config = dict(
    n_layer=16,
    d_model=256,
    n_head=4,
    n_kv_head=4,
    head_dim=64,
    d_mlp=768,
    vocab_size=2048,
    activation='gelu',
    norm='layernorm',
    norm_place='pre',
    norm_eps=1e-05,
    positions='learned',
    qk_norm=False,
    attn_scale=0.125,
    bias='none',
    tie_embeddings=False,
    parallel_block=False,
    extras=['capped logits'],
    init='normal',
    init_std_qkv=0.0197,
    init_std_o=0.00349,
    init_std_up=0.0197,
    init_std_down=0.00349,
    optimizer='soap_variant',
    lr=0.00434,
    beta1=0.95,
    beta2=0.95,
    weight_decay=0.018,
    lr_head=0.00671,
    warmup_steps=200,
    schedule='wsd',
    decay_fraction=0.917,
    decay_shape='linear',
    final_lr_fraction=0.0,
    batch_tokens=65536,
    seq_len=1024,
    doc_mask=False,
    train_tokens=432100000,
    steps=6594,
    dataset='wikipedia_en',
)
Each number is 500 + 40 x the weight over its row's rms, rounded and kept within 0 to 999. Layers, rows and columns count from 0. Numbers have three digits each. The size before them is the row's rms in percent of the matrix's.

# layer 11 MLP down (transposed), 768x256, rms 0.196, rows 696-721, columns 128-255
096:584506504556437535509478473529529482446531538539486504431442555451547549466508584477519505456532523550458506465500536433534546558448554496492522509404538511514462514494512542493512475515451477428491497474474486520507536548487443428553505534529525538450567491472460535406416501436494552523540531440531500512528479486477536470568485430582573428501505458510495462486475490536563463501472
094:477451431502604517443493485500502548453397487503510495537586561457457494411423534556494531446491488529475497527465511535470468519468542526531500514440550433457473454515457561539525517487537462561521447479446444538546534562468518564514508508453464654516581494505580453474542513489526463553459490451454430495543482461520497450490503523449527509602508556430453487471519466504515497501505
109:482505485538533501501448519542523462495478416506551515515509464563559554538493448514440499485456496441485545522571483478459434501518516481482515549525476503544469561487531553467513495515401508521416514457556509435487475553461617504486516464460461508512544482454505495496503504550507517546480516519520508461518547559518454475434483566492531476488545457535461500523455548488555519574467
109:507565513465498513494514518441497529497561490419433436434515523532528521526525518560514482518552506468494492523502557523479419409475526479462459452452462492463412589491523515475478518502584531480514481568489486513491530487525455493467512466444539515539448464501451478548459538561442547508524455529516525539475527470542476448494468504555497528514473516528531500538568499474517489503546
109:447563506461506477588458474524538529478495477503551562393515482465549493501522480526477528478550486506478527510506460519478563459495467535472463507520508482526407475478572449536537545478444539451551474498496457550548524474440534496451575500444512508508520513468415554520481502538519472484454470471548496496591424475486453493481609485551537497565464504546596416499501563444517583397493
114:535506524452488498505476490512575516452472529500568518537615455425426490521489491490549466511514542536509447510564519516494511446523520470535523415548486499470512462513516477427463474490419486497552602533407490535458456587505549461491456435508503474538455517514508502362471507522518476469476540484494432559479547450394545502441478461489595484529479479480485494529472495482439498531463
100:478407513534558539504446471504520454478527473473431445497511507498514483511509457524525486532473488584494532488550455460601487466497476460558505608585552499569519442461499535438511483515540530464475498470456481457606527509516552481453469472479438508475502550455475513573489503528433435547501483532567550516511513527551524494506560482489522524541511420469560502507543530567435445458436
102:442505508482484533462515571538422540480471542567497471459509544428484557479532490464503475464473553468436510473508524455496549520444503452541469548506528559522448618483412483440532512516525504457477460467441499509472426523511506508512474502494536539573539536509560518551557519549438527604509507485491473563510471542483511470507507440519484484445465473538509520508534541503504472511498
108:536418475524481472513480431526513493528580533555563460567483582477492505454463405524474520504558516428458583500495527560472516521512582510478447456513525546451498492492512484478423456505447582520575499424480509482468479498537455543510588461464501464487454508506493551473463400557481454498512523551506474530515561512518531482448520522515525449477518499482534506536494468532493516519506
094:411448453452581527481525507441557485480450489535584492516584503518515496492563413482509408492505451440474502481475524505470496484526527460431542517544492462515508465569488497483477617497492492430410532554506546515531480443492549534519526520450517508485465502505457516525449481457451458513513538551444491600551531455472508504499525481470549499474477431460532434473508498405546497565530
116:519580527528561562463477501498502451475448524431434509553505512496464505544504502566514487469513547459524527539437502485492526421451514477493554503496507536490523543441481530491568507442539399500539541494503507504440515489410462520541521534522498471518521481562531498473571462502574466528492550523527572536551456466458542463506400447429525470469483489510417586543558545490539495496539
102:508482501500459436428463431491505514489517486454570402529511501513472484507527542481450562485475460468512477539524553489493524531472493538469530490512477437508482551509478456488554484486523493488537482479601522532435496513465497480465443600548463452459546506507578545560484527479548505492556497510564456458486434497466484473518509502471513512444446541558464520475452517499484483532531
106:556603496484415512510418525411517484509529472455460468496595455513454494534474480537522524494474500515545583625497508451511534437513500527485439503452539554545439428571548533482449512478561512473482493480463511492514530509443555375531586486481456505419547502492503518482493436497508462451543455485476503431374525456525515503512456518531509549551481458488522413450534510495507514550564
106:541469486554498485501508434414444562541523434475520542470580513469466609542490447539521493493487486466511463413473518497508458571424486523434469500460555511497475516505474497471502552494515469448497471531523472487470424471526522487493475490540545511466554496526449528470594492572520451596438575488466534551449509513513461508493482574480514461545478574487475528543486489524446436536494
095:473481526531517510551498477519533453468523490492542517504615496583477477493516514486528510496463463474483479504591548460512511505504510531488537470480442517533478512536470396551453483476553491542499479527500539591506408441498477497444496469539418517483492507480497557452516522520450488518489497510456464495436416452551462491524450489448531500488509423487466487455563499504604527501543
096:519428511523518488527480454506520471468518498467460517493529554537541531485485513449457463518577533528619432486429411443489474533501547499546464489512568467474495500483445498466466473548513540494393570507521505564479470525550506488509510498540480513523484478553480458482578499519458489433501524483495399539552459499597449497474495531586484470428459482517521477443493486529513494500540
100:501556455551443467544459550471495484485556579523560514555461489498508451563553527541445496557519491446506483528517493478494520528546463483493536419560466453579467546482532548541476538452533563536449498523486424501475482525466513506467535455476468479527485517569483491480467542504401573485448426498455534430527502497520484493497574444458559436536528579452495442471479443448502529511465
095:516500538499485440493453529500471406451511498540494532503416499467471484501483436512506519491482560410493579495474535483453478504527479495542496494424487472440473501483552459542486520519495533513537517528506448611477468576599455561502468511509527502481461562549521496530511462462492521447506476466539521473605468530475486495525516446485491487501549467564543505497459429545467470403509
102:475452505412527470443543557473444504525515405446483483469482503580490465513447483515565529469405494494469546554486475621488492471494441491493404564558516535490539521479502513499432469448525547529537475479495451509523491601495515448544483487480500444510486480554499551497411453524458416486462471488506510468481488539543482495492520551507463516492541474499597524508496539523485600469488
108:545427591549528443481525540503474450420487563514484477503530519491572499483509482550545510498467522494549531495461506548495490483518434537497482509487491502510561443513497455521512549565471489515464481487474478490534446455486469468509528536493488497515492461507474511556448436583451475469545530500641498529519473474486494459458529530427472501491503484480493494475612468499483521513538
092:397550507538496502455514406481533461432442462447543498497466504526475559499497449541467573459505471482481540432483524485522443543574478496502518624521513541469473475417516519527615517428427514522522511466584476503530469509511514522547478474517528517555481513502483562457508469510545451502485561515577463526490520504488535468484511479487596510435491477458442419447473496538481472494474
099:518484512461502503528518490529450503593487581493475501444497483479487523451527510521530432503444529519497517440502543510466524538538557422507587494430507496484557526500422489491524517453431396458534497489477507450494517546434446503487500508517501479549483471613501472476506560465532564448572534400493548511481429450500474505544468443522536479503458524523533490493532462473522475514431
086:531434516414494465470507445502499492498470533605511497423488498518499546525549539572445483499491493501497503428519513485557506448487492460582600526520469488496445461487521522502494425547534403467515512542508493462427475519441489549569494532455519526527592462475590507574456522456523467517449479517542412475491524508492552476417490548512416526474529497522472452511568471542555503472531
107:473429519455506520513488496399513524520463518554525540486511508544478458565447493460458487510522511506459433559519413498485496450474528517571503509480473499519422527491535517493467465490499501501530523457496435561553484485455446459566496499465488511522556493475463508599474461520458503476494463487558518521492470466572511496517491383473549503517505469499583543437543479480464470503523
106:554509496457542561513554526521513457512466487456455538546551512568488444511530501548504421443527456525477496465527519471488473384451486443560502471522510492560453493450434474560439546511457582518441585514527477420514527525533497507521510433524446525486501493536540504462482472516552525456429470501499540560471457435502513490426536462461424472486459547497446514556454518542488509541488
100:476489502428550509454593536580560481442465481448480533448447551510459518543382515533556553479501489497460508480507569499513540484484487499489522508496513492569499472477555515507531492543527451498503507555522449466503556629521513547427464547498484553500507491534501516472501488520488548548473415488417492493445533488513495441470514496470394523493562430468581496520575547507494476463501
# layer 11 MLP up, 768x256, rms 0.178, rows 697-721, columns 128-255
094:482448503465490474488520435540450537528493558539524548497457478531530526535536565483520509546437505503536534466512519526507538509574451498567523486575446488477547518498494484533495491501483508512449518445465516501476470501498453483507455530538534397437508504572436450483490481460450497432480506519628603514513451521473476508567487545541480553421482531452518477543501518481464522525516
103:498459451553451505566553478504523520494545486494540532525458541465480494426447512454511505558522424563548486407560540538562590471460492502555464495485443448519522474516512545569503501461475460555522458488487544523495537485494530490499505465504513480501520563450492482429521466519510485433600476494499506546471434481442486543505487469489520454460475467511409526491520478520544615462458
099:499515501496514375481553426523546450531501510506577552507519500464480522525533551525453492521415448504504478462420471475515538523501486499611503572499547525552564450563438428518523449481484536544511495396470505479527510518550552514539501506550489461542483476540538447481525438487598502502455455447449486498450452507477459515554511483456535459501532464472434520429461455513494474445508
102:554515458511534489516441484471499538511437528440510502434498461475465546484475490446545542479516457473512505524497528403418574555537475567541550456448443486526604387484445454491430493498499482553487439518472503493499512492478519517516467499584590459524562490464539537471533470501569539511539516547433555485458494399508482453476468526442495536529491492492518511481519502514483419552478
109:482558481476526483496505533459471462540505474541485538537573516469538546514527515477408489538517550450512477466506507470481431518581460471483451494524542582481506456530472414500579510506497493501494535438478501462524505611482431521475490496526496467491528512477523497466538513545411524468520518511567552552483526489462580528501463563476475507430554491468394542513473474556511519502465
102:540529585452484435511593457483533568489527506460548539507568570540513485461505427527524494516510456482518504570431451490428474538583504517487454503493537526518480528534516528421489497513427443493509486480564509503487531484512462530453493503556525560515449574554454499452518515499470540524550501460472431567531485551522409526475504459458445538508488466534456583516476477478641519445527
106:501474501579476496588430494524557411500559462493495496500468420458436549534434438461496612513528463542500472507545509454512480506516511439479491529520468462508468452522558549482448515523385427581469497501510528476461506512485605535522456449506514461405431465469496448561478518546543548463542489495486551486484509469504520480497555549470544486481497485554520507500530466473493556497517
101:455539445476517480465506542475502524538451485394472541386519425516502512512513519532573549506510561485563504508489477452551467545476443486505497514493515501522503571513465497541526527448474453516547527515535476487461582459518503480474484587523484471498531540486514465466557603467517445462527520497464510448455485514497498539542526494448521480494433546528490507483552502438545476597468
096:471496484556536438527462488429469459521430446589484494442522545474474499506489550461520533488496475538410498483545525513493566476510511538528549542431570536534499547401520472472560468503488494522545558464524517404570520522459456552455492610525465519544508515474528475497522482499544487401564446390491524470465502505467427546558526461457510472438538598530479461466598462431519562409527
115:578487589493539535477441438501491441503526473506510469501595547502498501510512497484399477396460577431510497527504577519515501475513540537547457496456487457442501521498484526557497562476431522478478454495532480494463568478500425607576554404464470426583534510467558569494511505539502496504540483498425567507494507528455498581572530554481513465504473501437403493463550440487453521494530
107:524529466585520579484482498470501438509456533565482436472510457444506503523456507479496454510500508534496493479404555539465448482532475492540537513555552504470441465502463458492535495477501441496489467479549579495472481471502551534554511537540526480430495560494472479504441488571497452411517521481486439503487508524548525551523520466433530486441554588506485554545548482491525535527459
097:458460478521456519568526445476473525508544412527528456517484547566444532486456446496433495523429512490536462455475494494532519517505566436587512470538483507424497517582474474476490556469540550517499478497584444488470533470427507530538456523473529481558479440485527491511409475532451470594605501463461560553617555476561513489531470450511535538502506552478464519469479496515537508454490
103:517531525474549573477548473514510493446464473518481475491489512563487485474460523482511475535516381466528496445502506490503498439535549479522474486521520489455465540522495533538502536499495438498543527556574460454536500577519499543468479479583496488466509455548534539477450491519519479411534483470526502541387562549551510466433529533486456529543524525428551474573553505502507490469513
097:543542477484448496483537519549410484514574476482467463518432520527489535510518478529485503540417488498510500590531534460552531487440555524457552523514482555411526488460524532513473495518526400561490533485529534506518426505474506491468511512494531587492500545468509452516493535523501500502459496544492504466499486494454482532545546477530507526526489529479550501540523539531406440538530
098:487452493565437563489497487503496528530523529449542494494436487509465483508559462531496521524518426522486500464523547571498470489455575507532524545466524432493450574474505504479433508574566457543531534433492506433545469467496444533495499513529515405487522603544481503535501507480566574508467570448442502429528473490427475462492536512467528541519522562533435561529570483448511447493476
096:465529564531493504603512442504482466520445468481531499444545501480449507442482549471479511529507517442437526480447536543516431477576513502516512550438467485546458469566460466434518459495458517421420514558480575486529475471462467470562495483541538530523481555459477432510484489532501482507540543433504515568511503438521502483535419481551555518524473532470552454506434506472472466426496
097:468441533440522496545457446561573476499493509441534499523485414498599529512509494525554576455479532506542481459544538489540524542460508561565511534549493557482568478520463464467442500557446530547476473554533496517504510516430483511472445483516394535570459512412537481471455466551500486490503549511557495519456542580518474430553507471461536530493443491496472516474544531519496525578492
100:528578511505435549475491458466429494556486560499596546484486441403454519580468488483505455492539510510455457442528455528532601504515536530483484450462497504458499488510489478514529483512495475520499433456525482417550492491510520476582543485467481524550529524457512469519536553495567580447552530493444580438552494528490510484466543483524516512514421541501446482481532550517556482507514
098:446525431450525575495557473522440544484516488480479443513514534548505512519502480494515480483494501508508527518555533473589502571534492456590467521505531465521485502471512476505527610489476461477497476483542476507510470499479535548544542571512466450495426563511542464530504482519429505400583485498471583493477553452490514437457434524456514499516512481431503570486528437536430479483523
097:513521444461517461514510532448519512470449475547585536444528495479462523461527514508584449518431472502459464584484498493418505533449503598423499475445527523528503455572476525533549477442520570455480494496426535512523530527449499476485498514530481477580529500530579484533480549432536497512509532543545490459551534469455517481551438497536479497549479488491457481524536448466470484476477
112:504505556485472520474438417477531524503539528538476511494490462408454539536491450491432512508423458494539511547519528471456543514526520527533481439533439425515546437551568540501513517555518466486484448476547494555431491422508519532587490475499495591529502488456546522460527567547513561518485529526520477510465623445508507482526493434481545493462528529462472476450508429483508472508498
090:511464512463552594512386483545487539567489461532515562502487533497466508481536533490517549551472430460525552441466469473522483395521461467476479541440489509462489500542541507582538566569487544437541511516435502505502500539519516553470464498464488460433514482470471496534507441510509567470518553540568488515492486525521549492503516551507458522498436528561530544535521439502479553536508
100:486556506543495487525492503540505463531522472501479471514463486533458529485557529538406492531508457492489489532516564478525573462467517518575476473505510465438518467481510410514508520565475474549545458503519407482467543464494531430535521403490465528491460494506425468515513531454493569535492590550455417534508532524443543503461518475491490525512551544526534524536508487497495512485434
112:496487549449522450501478506525472531462582543508506508492439540448504481465441491477477508552564553409554526491559494499543484532535423477386460615575513529472463465465530451513515468424514479457529466413476521474501501458507496469507469536444531501556516486481485531575536534509557564518490544507547479489492488492510512513527508483489460410523466509527497530459570551465487480443429
103:449431509473484513429525487445603533464547546558549423537525493388477471500533538434511543449485494480458438479447611496443448499543575521442505525540482487488404462483421497479546439470534567521491494427468476508522413403461487515525493477560498473467495445549537500508511487491518488476491511529440502480579561492493503531517459476428577507488463488569501530503524443549522578481514